Weights of a small GPT-style language model, trained from scratch on English Wikipedia.
Architecture: RMSNorm before each block, rotary positions, no biases in attention or MLP, normalized queries and keys, some layers without positions, local attention windows, value embeddings, hashed n-gram embeddings, learned residual scales, skips across layers.
Training: a variant of Muon for these matrices, 1079M tokens.
Each number is 128 + 24 x the weight over its row's rms, rounded and kept within 0 to 255. Layers, rows and columns count from 0. Numbers have three digits each. The size before them is the row's rms in percent of the matrix's.

# down: layer 5 MLP down (transposed), 1024x256, rms 0.0947, rows 540-592, columns 128-255
# up: layer 5 MLP up, 1024x256, rms 0.192, rows 541-592, columns 128-255
down540 094:162137124105110093139121106117106110103117086128089099094123122095143157143115140158125165137150100089078161156115093161137161139152135105127160101157110134188118174147145140142143138155177129153152121147152123139112110117131127173139132104121142102123129135141160093155155132151111108112131171100103175150118137131130100131126122090172116104112089145119146153134120097146122123118090
up541 091:128122119117143116108121095139149115101101130157110101160131120136146165111104174115101098099159106083136102148109126125127143141087161082120151131137177161152139122132097128127137123121152151133098068134157110068074115149109094121144101162122133115059068095123109165120069133099091161117118132119150112139113129125137144129155097097167134062172151120166138141130096097105106165103099
down541 102:133102130120137149099139107171141132132169135167125135118164140128150110141109135137095145123139087104129127135103085104159114136069135110134149116123170124109119127117098127117109133099104118118134115135096126155101100140165134077143116157115144157108154112122120119069128113108158157130145073125162137071143127142129136100120178162135137066196123141106171065081133140137175142127137
up542 105:125131107108116120087134123125140142144116108140112119134128142178121130160125134174152132144165069136176092170103191131140146110133122137094087150140163142144104098118159118107122083118119136143088144114085115131117113116129146153117152113134115109086111105102131149151158126150153124159132078130156111127116148130088130083156107114164129120106142148136149135139117113168155128133124
down542 100:141128113059131158121143139139153146065122124093127120133104127178106110136079129145145141123123130121132152162127157122134190147142126139089155188146140115163136107137133132091114131141124097169114120166089128192089124113131162149147134125142148080173144146149087123096142126127102139157102130141124130129152089130138118161157119154162123117137126115106125148165139084149126105106078
up543 099:126109120142104138156118173130112166084155154172104149138171116114132144138118119160132198137118170086149091103133151080085106162127117145115102124143141115136067158136099078175125111141114086146131134133124092148115144139104138169129146104141118131133097116086101123117142127124120121124112132090122154085119108129116118126095129114132117142146135212101148155090131117138145106154144
down543 100:103088114135107138115109116108133132099115147168135101111133116122119116150122142127062120135112135177114092119155164137121114091160131126127163118077173154139133158113160124097145117123072112101155133107138100115116136071101128107117166095083125136139146112148107129103135135127120113161136185161123137126111137093105127099150097159096129180152100110119125113152116120152111145127163
up544 094:083127112140161164139123054126140138152075140143119157113091147117111129161181092100137111165158110096116121097103135131124093120133097133122152111110119129119142137095151185146117123191156144117148147146129154124126137104162139120143105087145123128124127130073126071139100181111121131090142102155141107140152117042160119093116133120144165099148164123109142144146083128079121146147119
down544 096:077136146141135135102132152096101161114120140146121134114140128170129093068158096103097144126148147105110098129158172124160123115111150132146149170112121130094131148119132107158140129119122134139150161137129124142158111128102152146101141084198117140110102101156163131124118165132113115124102110136130099131164146108126121110120126138066169158198157130149120064151102139128122129140138
up545 108:130124099139140143109118121102165140109088101125156108151144138136133134133115097124108128159139147137185152129133135150088121164156100116090093113151162089133175189093095162152119121143118139124142116131120159143089139140120130127109083095126097103093091102086120142178128109127131095156157147155140111152127169150115105099151168091159105136139132121078117153109147136127141167126108
down545 104:115127167099083114128153148127116131099116146135138148110135125044091145157128188096132087078105128154134103103161105116128126093127145118161141172151162128128110077164143122165094100135119114130126117129139088106145105140143083152124156136117167165143095148094113141131149137100112138094077122072136134104125134137163182126108119133108116136097159163162131137143146102179109131152123
up546 105:124119132122123123096179111084117166128079145127127129161136126106117157123077131133094129153146112140109122125104159093125111130129155137108156132088118111153131158142085126143152127140165145096102138106092158074097133144082136127143150130088148141103145121130140151143103140133116127149122161106130122130135134098142109125111127159091152143124083156122115136109120155100109177176116
down546 102:134082091115121112124124177123162098127182144126118144111131128128124093132129115122117141081111153152152140135107110170087144167139100112147126134080119140122071170116163113162154120125126124112110152137119110108143122131110136092106151146136116118105136136120125148098120130129126158175150125158142115122142095094130127154125134137079128120142110144083138122121146126137134098167107
up547 094:122127119136111117075122140109151136100096138154195132112114082135120120115112118062162125100163141144104147141156133121150140127102122167094085099119121119146121158152133121123134132154129149129138122114118165128140155097102120120156123165142143110169128102150133137109088088108120129103150121159132114148161090111127087082146158103122117147142058149120178136131159137131108149110113
down547 105:140187142075119052138076136137143124184150116149126102125121163115140113129088079098162149162158153153101184106129152096117077108130138137106127089116135147117130086086089132125147139120124156140112131155125127151130117128119069103149103110159136151120114094109121096103144131115138124147149147120093105122106112141160121100129081140126132145108155121144074136142150123120159144085111
up548 097:118100162111094167113179112078078102070136149130128162144156137100126166112100159145142090139147147140154155120123101141107111098117125134156110126093103128100118166122120120158114120128171136087139108153116173121139114142131111109090165111093148134117146138104141123130140170114111117132117174144117138134125124075126148128104107144124138151119144166118124101162114172086152074085112
down548 097:134112166111171120124077116133120141169140116120155105131119138103123110153095142139158106110154101159139117083138110129130126122169113127131144120137130131127103126136174075129128141143122148143159078115113121145144133115135100090142097147116132133113132115116128138093165115153114154132110104100121158123114100106112126142097125092079117123085130164110135111067137089147170111126130
up549 098:149140169112123119133127149125118124128122157166143149122124107081152127095132122077167115130176148109102119108116141136142103141147106154116098138145151120101121101148156100074088147090113122087135139150117136104128144139058126121144125109071139101101190104158136155141127111141136150160155080121111121124121119125157158129150147081115102141130147134156133093116100159110111120099063
down549 104:122162144109085092136103151136177156110143111112134058126115115141083173123115102145096113136175145123138121139187112122154114171136132132088150114102143086140106123145129111123114106104131133149135096115119151176150107114113147118120124132135174133143125128088144097122113156124145145151113118143147127118127135100100126132120127138089104185121056132125100135107127170102100131137106
up550 105:130105118113141118159157101182100168128098116136113075136161141092092150163113104064139137107144130130141142111134117124132100132116181144116114106142147109139121142143101137123119100146123120099120141129146120162136122110170134079122110171098100166084121091117128116158144143141082121144115139080136102115100104109088138119129140131139118122093114120173066111068110113127130143145138
down550 089:131149148132145089150082104153136107143164147096175111136135118076125161116046120112134150134178151154159108100178159107091138119079126138154124104090145110130150123156106129134145131124093189137145097105100113153109131128073113099073140104140158149115117088115139161132163124140165142108146104112156146149132150114123141097123099147128141088133133095168093149108107122122125164120181
up551 107:102141116136136132110104104156123182129144119133132134136095120105156150170101150167129126109116132091139140145131120133101091132103100132101147138130088106112090133142161104155101153144148170115071132076107121129129086134193130117139118091105083137134101115159112126121112134128158094114118169150152147131151155136111115164149125096178163121156095162109110088118099170078108133080111
down551 101:157122163132146131122126162139152157116095130140116139145104117132105117143135147124137127133122101116123087116165128132099135093125094085085143120106094132161110083096126122151151127120128149145171165131137115134084162201113111124142108135124139146114138130095118085130082124097107085140156120146118127155128119124096128117125075130163139171145153135141120143123136088091145095135145
up552 069:133121149127098127136099108140110145146163124076118141145138109106105150137096106113107140131153128135100108123138161127170124173146149095087095159095116145125123097136130137144114103122121141061163128157094122130117157136104135157120126093136164178115112117094166105097122145119143117131132139147151137119120101132118135151101162101215111114114127162169136094078133158126130106135135
down552 083:137128149094049122099104143153081102148103175149126116123154139116116104136146104164115132144143111161132109156137150123090100118098112090118163128139132091106124144137146133148140135137161118161143118113109126114132124125147133113155131155153121150160104156188105145109132121131144105135118107166157135109125154124153138169120136128145155132148088095089099096166123123115138099147112
up553 099:147152138154139117130106173170123118103119126154169122147102113110105090148121126125156085128116127116155124125098186126115160116120107140123094094099120146114129115131174158154115162151153162145079147145132130058131116143119088134097125115128081183107122128135130116134105149133126155123108089128113133097114111118169133149137155115065162109102119102165105100166100154160136147095132
down553 097:116121121090139128143147132084126193095111133148131117119143076122107132125116156102140116136097136096132118138119141128138167144164078073144154114126104147102082094121107131099116100117129156122118156115135139156153159143141135116131162145201119151139105116090058133132112098114094150111113178103128097111142135136130152087142158129112161115101114115147101131101133098085129181124137
up554 092:155123116122132109098151053133149124126112130123131141126109130147091112129109135123154147086121114111100116135123199130126085139108130130146133142107157161149142104144155120130083130168130142125106135124115169104090104108105130154140132118099102147105149175154133098118130104098134150135125094111123122069132158114140096097119103113110124163104131139135134104106123137106153160093148
down554 112:096162150120098131137090146127084171147158153098085085141150115102127168119131132116103107153121122159122168112132118156141159144150113119124118111163087131148114134106128129131172117114138106151128122137081119136155099143138133127111137143160162124122140066120146188129121134139109130101127139172161117163138094140129161155108138150128086087147108118131132124162120101140094106124117
up555 101:069156085126087174099147132137123082150156084119140096110150142108136168113119192135151151118141117117129078136147171147118121150167138157132137139135115115102176121169134144113156115159148118143092158085153146121112133103144130159141087146102096151120146108114094127127119113116143131115167109165133108116134138135129153147133131109170122106133135131116097130117140148109109133127125
down555 089:151118129110133141121167119140102130106116154125133146122121085117082154163123152097107135092142157139130113118117078143168112131165141121159117122130131111156127099154100112120108152149087157094137094130126165164150112135140124105124089133110116159149119142130119147148140150108142122109117053092145097108150114126146138141109116104202121132132152144104082166102154142164139131111124
up556 095:144122134163123128121132101122126109122126138118134135129090160140111115121108095088138110102122126122113110133141134138128103101155158105112113139111128112168098118131148128124105146119132104034146111117131120147089098155105151123150145126166130094131104111096128099100122111106169103085095159095148145144130129164125153087112116117160122127130121147161139119149157085135162135121161
down556 096:143126166109099115134107126121129135117167140144182130127183083182123159127155151146149120141145164146151109102126131110128130145132109146170138139115153115147158156104100142106146130166108132146103143102131116139123137128113124121108141107143143171116127125157090130119120120087150122095165096146115117131139104138108159116109101111192084149146115133161160133109139091161116116122131
up557 113:150090127143127141139115096113133178165160118194118152117154165131108088098139174136123105134141111127127106164104133096121124140149082120149108109108139131125076139147122127125153153111126171137148119153157134123162110122159115107100143150142109172155124123091133148144128130191143088142075105125129107147151140139146127132128130113107109125128114106107141141124115119144128187138136
down557 110:109135112125147092147132115124147172133155118176073125119144118095112165147137091137119152111150137144153137159165136123115165160151171063171143092123120099091117111127101157104123114147160123135170106142131080130123127079140106123133135125135160168146158157117092088130135120123101112139133108143149087150112069188088113106123124152131181105126139157098136140147125120126115134110182
up558 107:135118102153114128133117108133116094102152118137113138108138124114146145169115130102125124147119108111067142166093134168138126153105169101142167129137115144155121126145145122143114066087114108140157117108115120141126121105121122182146139119105081092104118130130095131117103134160063099131112164136100136152135157115115148110127124075125120138138157121156128094099118139153149141116068
down558 110:130117139117150138109113176141163145109091132145153105112121144130147159128126158140132121162134116165163137154132096122132114097139132102183148166077134122153085147104134109135117138165034092118114146138112105143165148116157139127078147109158125111124121121121138127135131108106119107114204115135132124114161128152128130115151166140194108121133141141141125120153160133165121136096170
up559 103:087143093125190186108128126103117138131160105141089111123176135114116095120147148126172159159140073103131121156100130139124134137117113141120169122115096134117101123136100108083156138117149146150126125124141096128134104149111148117152133156089146109149123117145144108112114128149109163132126142089111144151136168115112142133140107140096148105064124109105091155117110147121129085184160
down559 103:188115112114139076152154101110134170085117109131125085110123148114099138105115115161093134087121122124130125071081152143117111158117139141134141157159108096171143114113147114094178088112115135107162152099117136121133115125091080139137152117123103118110140147147131110199133152123089110141142141120115133071146078151086128153090090097080146109098137166130100169101133173099138115084109
up560 097:095065101111145150106161133097144098169115153123148120133132154138132123136169115105097085133163138147107194113093154118104142108167127112132122139159144104156132140157119092147120135142125099117175126176105162077167102127126151110174100120139073138137148103099146133099088128127102152145132144120148123124132146131136123108127100133142062102108128153103166136168124126068131104111158
down560 096:103146103127115159136091117121096140157119129133098141104117155146168134128145149117138095098124153147149135097107101106139137113131143161143161134119107115128168147101112153072126161132152087164146107088138115127119156169096126124132071131145161126158126074097157113160137090148135087102109088113118132086087119096139147113129081142165155157107140120118129151142101097117098140127159
up561 106:148087127141133119142131110112149148124125132116124119085133091129134126144117125110135144151147127142103147142163115137111105108105128103159110121119122161167111147166165172130143133141152128102111100133109180162085135098145107109139165133151107124121133146130146100157147101110102120154137156170164145113143109103169117120109121114123129161175176154166176152145144148139125114113122
down561 109:088105168168126166123087114138141121133123136134152126092086108089117114155096164159170123112067151147127108131127103103164169138131117124099128145089116189184131108102087118090096147124140106132102142144132148112109148154130121141126138127143168103105112158075102105110135110127102100116145150145139128175179150130093119109127127111140183157124167088115099127099120142132115105175138
up562 089:162159137136128147185128111110114173123108146148143138132171134174130146157120110125121133118099119104175111127156129155144136160112147136127131199122129131142108109138156117128118094117173102140132134174115138143148170082109168094141146100110109150127148115083171077110111135132132142131124149141106135119125107119130152100087182102079132103156105112140137163098158127148102124169124
down562 104:140130107128141157133125174089188137127150158155134086129147134146122102126144154151108139133111099168154177141135170164140172125149113107105077135125119115117138122078173122105112188150129154104156143141089090166092169126110158116095148129153117089135117140141113137110177106110140130132134145115083159144095125137153101108140144147159137144123186099126130142152158136119153148121146
up563 105:149142138073109126152103144129133117151151108160091106147145122141152143163131160091106147111136087134108125155088143149081149136160175145108121116151144065154119130119171089119162148108123166118149133110115141105133090143104100127146079168122120102161118120090167111126109144126117140138125131086141089125124093154132174138163183131137091149114108095081121147120094136154112113133109
down563 108:147119100111130112157138153100105124139130146129125121132150109122098181111141142145149117104111166127142092135130116083096120150102096133165112160130141120108149118095115090154197182097130142094126106099138118110155091147114120109145110144155091129118132150139166134128126150124100111102138111157169113075140111117130138114151154151047148141163126122127115108148153124156160153141096
up564 109:183120117114130129082162185178138145153116155144113168156111110119093152126150152127152131099116146210109140141143134089136143137083147127125100154080117156137095137129118126136149112128124132137110128142167141153129130150115093112121131108149174147130163069144159115139141087134122146102136150145120130116097106125143140119114109121083109122143103090145111107149135126123126146126095
down564 099:107080098121149173126121137140153148103126140168152131145102109162151102129123126064165135133095136132135115143121103123093127176138149103110103122102135118166120089150119089144156099133135096102101142124131129161105179095140130126159140157107150132142134142143151145087097153141092134155104154133123123124104081092141128133108124157067095091113135154084126089110116147150129126137114
up565 111:134163112138113155146150107161126133176149115150122074176070133090146136112111140124155114126138115133103118138140115131139133155127130122123117119158183140131106155155127149139160099140134145092112091144133114158143130124114175114042141135147139130109129112104126168171099157124142148113111149111131075124101138120179117077136103146153130134150175124114159144126102135114171146115133
down565 112:141147119119128110134126120078121104139156132153155115114139116160085129129093135124152145102136141157115154165107102155074153141108119099154152116096149157096117085100125133097065152100146142111061083119148097153143135113134138096138099139161083136110093122155156123143098130132106128127137154128109136145110134151087124129150164172108132101126128120141144161137144170126095122108117
up566 102:169147162127086100164123134109130128144130118100082103119120125133130130124141132113122092099130146162125166158151195129136143136142148145097128143151130139122092099145086115159143129116116096105110118123132110125118120173138118151153149127161129122136141141128148140137106096126125129130138080167126135151135127100131110152140112104072126117153116120157139129066092126135124108099131
down566 104:130106121172124174128116138153105131133097100154182131156135115103088149138088146133140143181163104142114133121089140130139123138122104175144132184099142132070124150089103142047178083117124146173158122117100135062180123140147148092130140130103119140118125117088105121142165097124121115116132128102163104131155156135138143134113117110110146128090120133152121115171141126169127127148124
up567 096:157110087112095118135098116124116174127141138120128117158152172109104177126106132117112145138097155172149090126103079137107130105126114141121122107137148134153114135105173103136125121176091166108164158083135110136134140108154082097128123120110109143142094131112142129121147183112125163126142130101144164118114136137114133186138155049164127135144125157133138126113125097158144177152123
down567 097:165170116144091131144122174153130164140141088110128151140143143144109163112107134113112139174088146128113128111116106109113136104135134128138164140100171137143172129152115065137140147137131090119112123112130163085104127098164124133104082124119107114147149156092133144139115151124128114130110169121145150109169133120101103148123141131216142132122121139156099140133154110103073111126139
up568 097:134098116139094140145147121122081121143124157165097142148134146116124119122134138097161128138104121107136126129118143137179094118109106104090142109140165138176131136131143092153142098143161102061092164146159121124108133107122107107144150108090146104098094136136125100139118155131076189121098123184112119096146137105097167063119160122103095134113110105105147149143093119131123145170114
down568 100:117143089111189108182090135136117129140111113159150124155094098124070139099145126087099100094110153092089145146180145144102108128126134113127129115081102145127110070103103130139128098136115137134126148146082131114121148111135149094113102135110130162083116117151118105115076122111079128134150163152118091144129124114101128118128151099079136150104091105175142178121164154169108123157140
up569 093:134104110179141135125117138105122105168150140110114113079098161112118080112123134169175120118175116159169126130130105103133126110128107115133109128135119158183119090116106137118105117142121139093140101085179105119115140164117123142159141154142089104097131116131156135124118127097087153147129123182129091127131158139165141134128136144146168130098144132155163126131112170111145123092146
down569 101:069185112152118159116148126125113151119141168154136114158131074134160146160189155123125152179114150098116112107116151164135088122116114119099120156106137105122113129085101113098104134097130067117107133127169119130106105103124127107106079101104147152121153107132106171170134155139190134133129148102135087110115158079150094145104122101170171109145171108150117177100185126144154167146127
up570 100:075161101117146117105116133097127100112124117128116144156157161142107132169086113118106140070102082119120176082092146148127112173130180134118143131137151073145080101126126120123113105125143143124145126183092163153126138157133162145146083153166142119141141151091140148064115097165128123126115152135142130159155117122143129131108128132099103136125095134130121141166136131094123139133149
down570 103:094085086136124117091098113145101151089138155115124142175142131162142153175161134094143139135109127120089125089147102126097105128124111153087131156166117109112158141131130102137101086120111139114152103166113097137133122199136125106129115122133122138136154131098131130092123159162111156167158124124136146150149144114141113170096156131070146138108144112117089120137127149138157127120175
up571 107:127151103096150125122107063116111129112103149126112112123129123090156114104104118120081119119117097134136141132136099096118102125118154144133098111150121085114124133086145098156185124126135161139152109096135130145136138130131132136135152127158106127092108118127138082145088132069140087111115115117117124128099105136114138129149115118137096184124100134132145186153078093125151136168079
down571 102:130118179115109139158153106106156101120153146100109128102117114136105134149137136128110084091098122130139163191132061093140153081116139153182098113102127141145131147122156156133141198145103098169104157136147161135130111113131133113076152118106116162142119117137142115138165135105151104112119071104130107126153100127139128136111154104079115124158135116137135133108134125121135136119134
up572 100:121116168086172120145109113174162124133142090120103102155104121098141178077095163130111134111113128186138117108136090151087172136132108114128133120151097154121135133180147115128142139117096151126152141125168118136104150119125103138106124144157116166135120087115121103096109082137108106144149116157140103121095106158132130128142132178132146142083139144138114112105111110147101121090136
down572 098:095143106138147150124108166120139131115126120077116089136131116177179108087127120135170129123068157123124099183152125126126157131117125098162156109114151121161111115118109123137149136094175129109138118157141132169152142149165103130100151099107133153108153159146112169118120135145106142126104119121103125132136147161160096120132105078135125127080153108118123126178112127179126139149098
up573 096:145126109097104140136131107102072164132132090120105114121083095132147155100122095119162114118112140097109122108122118120140090111095109157158141102126135128134142116108094164121121118103112116169100110106105169166142143150167129164102149122114152147114167145136143117140153158102119149129108157150153110138115203108169129118153152103193109169124163123099113117107128132142118166165130
down573 093:133128096128139095118143119112145127138122157124112084106136121134151149099115112147140189111117185115087085114129128153120124126136173163139140101149083165123122111109091118097122148115099115142141152150089126134095155161141131142107134135146138162124126161086121158124099140104110108125121117110084114136095161126108119092159143115177149121115124087117124140115142107137123134117138
up574 101:171170105149157126110143136108119140092131134131128122138126092137133098139101115117119116092149111133114061149107152118137137159093145131120045125115125101131128088092143133153112123111120106145105125123089137115159118143119124124133098084113143127113117116176149138163145134147091113138113130180158083153152101114138142151161150128098114144163079119089159105134123144112138085157094
down574 103:194127119115139144129124146145115099138119109130147157153137110106105116148128134129136104112116134126125090099091164119103126135126117123109112125167146105154131160111111077149110175132133140109113113109159123141110109149110145141140125133132114119115116143159086097178128149129162060131084097118074145121139120152125084098141109111114117131131101121086129135131085165145079163108117
up575 120:125131139132157117128107127070154109167126135123099138123143109153134091139144100118088180134095132143133138152149155118063152118143131179158115105117111103099107109126151149115096156143086143107115127094113121089092128136130123138153101154131148089159146100117151135125119137106097146095127137085107199138103171124146128118119110131210161121102104153088133151076073119159132094143138
down575 103:139123138133134170116125118144116088137169127072124121135126129116153164152078159116103152158122121134138100144120149096141112121129129146138142143093144137142161107137090072058099129114138213151142121133114165156107170137133168151106126121103132150139195113122186135100120152131151148132146101128118135173150120100182106140109145128112139134111149141117124119121098167141087146146116
up576 101:095121124134124122145103112114117129124154157124162169150123087130099140126116166161115101088125151116167117139055127110104078136112104118142139133116151096137114158147099114102134131113104152135123145166145139118132151129110096070167096131111136134126128102073139168117124105161143179148104128165114108167096157154093126095117115133117130141108111103149127159098124115138102170088084
down576 102:121098152155156114117120105102133144144119129134125148114082136133148140095150083148154144143137127108133124123148118129150143152100140141110105129121155122150104111170132136122178132161159110103147130178160158114076152160111141137171125107101110090119168138125093123143150147139163131141176162127133157128140120109149146119108098132092105143102114125167112146129107108098139120129153
up577 096:111083132143138132081159130116105104160140111086143113110115141110125170120140169127149140131134127142116166108137087137171115101140144154123087142136116104140128137134162103157150112132168117144115167120132139152185097099133127128132130117092120154106151087129151118148087102109101174157087155115132169142143206129146130166170129085143145124129140117139110114200147186131127108132133
down577 098:129096109098157130128152067106167173116121129145102124112124115128150112177104122126124142128140132177134131123098137178143132115131160165132170153165158107096120174113124088117074137110113099135175150071106157151159119150109134120145134137095105136116102103096100124116123102102104135107093129147127129148143136136118126170123125125085168112138161138123090137096127166160101070099151
up578 101:126122110144161155108139086143152101131094135140142189076134120096176128126139117139140107131108139155112136103084129123072105144134123126086155145133132097101140157104124124153095108137149147139115141163121100149150102087117130114138146143109094090135128148138122120128106147131151093157123126122154137165131096154134103129102173107141146151103095128095143139126122122080128171163143
down578 098:178130095103152177113080121165130126164115114137136143124131103125105131117133129101086118119117143161160125154108127148164111122124132075120157128162184150133137138118105164112133124128150113136125158125142122139120124138106122148115119101119110110128131136094106172135168090132164151169107115125114178135129093166107110087117160092204116127100137140144134092115139142138139101102144
up579 101:156112118121118068123089148098135131101136165138132117094128113138078142161125144098115117187167110110114158112123117099081143128135122110121116035133128131116143154107157151104116055133167147129102084127118132173106152136091145075160126111165118095124108114157117107113125144114131135108119119127135132091137148168131113112097147139074134135135109180133121112154135121124059130105157
down579 106:161103140089115158139132158149129151084112104105147123141140149140119134122138146110198101164154127088149149106133144050122131117150102132119173129140133166172108136168142131092128149099133122095132157129076154126111144130103157095171127155154125136141163172113070123116083132125134085143135122115132118162150132108148119105140130121119128097113141142137144104146086128129105122092131
up580 094:098112116101120118130116172124111174172119159131118100083126144165113133161112134202092147147124089120123148139123169135115185105146166117110085074107118132141132126140096133108122125106153174149139129113125109145131153148067083130117167140162132111132144139128133137159112097122161146112103117106134106146123109103157169128153157117113108132143129131099139142137139109132154207132088
down580 101:125145157143140121121103158118176146105108096168138128093112079161107096167125105145111131106095140102124084150109119127158138118094131165154178131105110095149119110132119186110132135159136111155136164110135128157132139089118109130149144097170173092139126131131162134156122118168158089117162150129148116137151124119141129107126132172090170100170095161149102110084115168140107119133136
up581 104:142116102122130125137159123143103101129134152131158066177104058115165110131065111163077119139105128120079142151132107118134118116111142137095126123137097152125103150113137133138192104120165150113126146086147122160116144151135138129122146130161100122123136113148116125108114129085100143071116121161132123175181150133118166119107109161132149137128075125092126136158166109088139127152090
down581 105:139123095112138109117093160106119097128100125113124122105131171146120105122179154099156109116137129084165120149101108144134117122170153120133107136145146115081088118140103135138149121133156130108141122122094116137122127153140150143180092118158127169104071144106088122056156150111087147127060133140140117122133148127065087120108109160115128167155094172111108133150134143142135114125154
up582 082:122130165126134147116130131137106137141113133147153153087128052116130132121101135133100081114101154107144150106123114149084135143128155126155087180140143206136118151122145157152138085124131123138179157095135162114118110131166134170109152162146135152098101138097142172120144134115151100138102111113107117144122104148123127116152096117194097131177151121128122138153151111108103123131116
down582 090:113096119085141121156102132125148181149149137148112165169150104113157116123145139100099110143113153138124124111131091175112121135078181164154144159150142157111138102087141167128118143159111121122084110144152049106113116121138132149128100101130110165096138112153122132150110110100167143122115137103084133143138123144138096119101097136224137141122124114141101127122144135102111134148110
up583 095:117115131092126139141091118149153126144126085165091119126135105148159157134130122146150093095142141109130124141125155118109121115137111144118178137104102107116135136146137125146164125108150132118116109148095173122158106154159096200149110109208127057101135126161150156100130130117145130126135117186115144116141143117151090150125137126154133138128093144136130163121113131122117161097122
down583 096:123104126145099166130103149108137067124165128132097127155130137105148127141098144136096150107084121112135159142103134129119093125084129145130144112139163133088080120114146084124138136116107161163139105113109114139151127127117153134112143127122101135130168097134123130119145132133156128175096148081157121130131121110148117122132145051200128141154122152100139145152112095131114123146120
up584 097:147123115152108138055174146132112113133140127103149125135099133124092143108156138146156152175157144140138110125096111109141153131127119158145154169148126107110142090114149128166111143112118097129149097121132156150145135151119119109112104078159131098120072122140114153144104139092085097105089098122126108129132159169133136127104155128124166077104099130138109147179137157104154128078122
down584 086:125123126085086153102109150122113104117139113136142063127143162128146129099077155145103122126095133113153128137122128143093159113136145151157140125125142132168075093125102105118111131152130090125145138137100180142117100161153150151137118094130108116106151138152116126136143100081120122149142121121124144064154114201142119087112140100180148131115146144147122181109155135116121094122123
up585 093:092100160104128102160162160181136115154097156126140115098189105083097117173120134144152159094162143123105101095138125117103110140119126105138123127124109137176137123146156123096146137130111132112142106193140125101133066139100106141113127107101067131136129063104124135147153190127140135140154149111148149132189106140134094105152131146128155123122089120142109149152109105110052085124115
down585 097:162034137119144149097144135151158131137096130093142136105141119117100107164120131128143164116120106137103084145192194122109144137134130135092114124118101121163126098117161116112117142133118121111127131158115121144112131161103133109113157128092144116183113143103077102151126164133151074131125083131137125143171157129133069146099142124101154149103109145076163124144115126137131076148134
up586 105:199137128152134145156129114121162110132124121111113133089124100090105098103141117130128078118134088158144177133148130127103136133125104127112104150161161085118111164122145117160140139129139152126162168185099178120147131089119171119133134114123108141096089084121156099080139137131170136132118110111095142122100147101128179083169124115115099068106087173144129137132120099144131120119120
down586 102:141130127064152102102098148129121131147108160176141126097120133111132109058122168140128130111123140122126112132140121100100131108125105124185123181140144104144139107104090129152141111143113127139151116141073130104101095152159162143120146146135126090146068136106139138102130103159107114156131109111143120078158073147159129141120151114146113143109112158169137135145153125075166159146153
up587 093:130120128137114110082176115115161128094109117143098128159150124109096110133124137143137125084115131137108107127112158142112165156170144106081150111106127142103166143130098116097123130110110103107133136165156132144124123151103144111082154144107169127133166127136088150109085136077130137177152145111115102136160151154117126102188148125151146119099098129125139143129110094161121167086151
down587 089:115103095167123166124164102078126130141135117161101118101127112131117162100142113099119184138141139076115110131158110108151150134171134112140123131115133114094115168100170096119136114148109130134100160119149128133132130137138104150132106163123115154158098127109217086120119130134126154128127079121121123089130133126102141203123140159044122142118154120094113136104112141137134136110103
up588 112:096131161136136107151128162134157102115117148138114179077122114123143170091107088127150136108113163118123119095099129126112104084141103130128128121097174070123087139107178104124119130151181088115112135156112141123155157161140156094156098111120133116147108129156121132111139110149120098137148107125174076163140103146083097114092108144151124124101141093086141131155102101095071166165135
down588 110:111176102113127149172099163149160089117094134087122166085141088131107155132126095118118156107117140107079137148122141173131151147134111097142164116122169107136113104109150144141125089099165107151111136122092099077136114165086112161140145112109125159094114110114097153142159066144160116160141108110148081108086105100109120110167119143098146090094145132099094126120139110123109111153155
up589 105:118119175115100141127156148150146122116112186116158090136097103138123122100097169127085139131094071157152111061112161160109166084151157143120111087107154142111117119163119119103132139174148095097151096130110157088117071123140170103113141105113099129135117118151108145154123149127125143118110152108145122105153189133148117134141146126147080141105196115099175135144159136150124137125104
down589 106:147092150111129116123116112087131141126112128139167130186123142136146187134177141115125106128125107115150085107179133141123181139110138164106134137134115132098141138138115175101117167130131133137161155099142131107124159131125165121175125100125120076157132125103128157122132116129134135118160171201137125166140123138151120125125112150114143093138120118103108120076107127112163126152127
up590 099:159106086146102097159120137126117107167135146125127162158104133084142106100112115138129117107127133114075119189104105111132104163109175131133111140125135160120119127130081148127113102098110119112116129122173140095107142137175143159151151154111089083129121131151096104094124110103110152150131116128077131146137117120110129101166100146124179100158153118054152131154106141133146091162131
down590 098:096144115128133176116083138134158148116123120164161119163113171117143133124105144124184140124138106142127117135151130142149156136129101173147114147104128130135131151084114189135132152141072107152164150131151101147144073127158126129137140111142140151160129117147145137148154152101146150143119123119095149110133142137118135105107130106087121126153122141135128135109132126104138131151182
up591 095:123179158170142095147127105142124095115135099116140067155096156150169143118120158127130140156121111118164140146131106107149121108130082126133099094155124120123160143129094102122139139161142126178135136189118177074123096143135123149096131157075126162093128121133160101092133159145173126135138095119118144146094133131112112155135141122126099117105139120113162124126131128215106144133162
down591 106:091131098104124077185138136075149152140159197146158156125146149131155103092193116111125131104081133119137131131138171142092147123124133106108143117113096129107109116120112109147090134133118106162121135170116114109110135161137108140110131114136099129135134139154113132123130127109128074144161164144085160108125127137130129062150139132145159137143073129132108112141115134078138169106120
up592 100:133184090172112152148144128161121135157137101118113103142173119140091101126146114120106102143104121138113147115096161132166079095139128144147129104126131120124125122158124152126121110116104094177104171149106123144092136133114113115133118083140161128105151172111104168126166153131082098147144140142088089137134170151128126128132122144157121107141116129117124155127160164122118150134119
down592 099:167087127121109099131194123139154114105133117151122118112120143133113136112150164111152165142102113130140116094102130105116106105129133144096099112108149175132140139122134113096135126121122151159130122124121152112088120140120115153132140119133160158110117144134092154110158137078152116183136127186154139121139130109081138146138134153134109110119093079092109149147098145146104115169124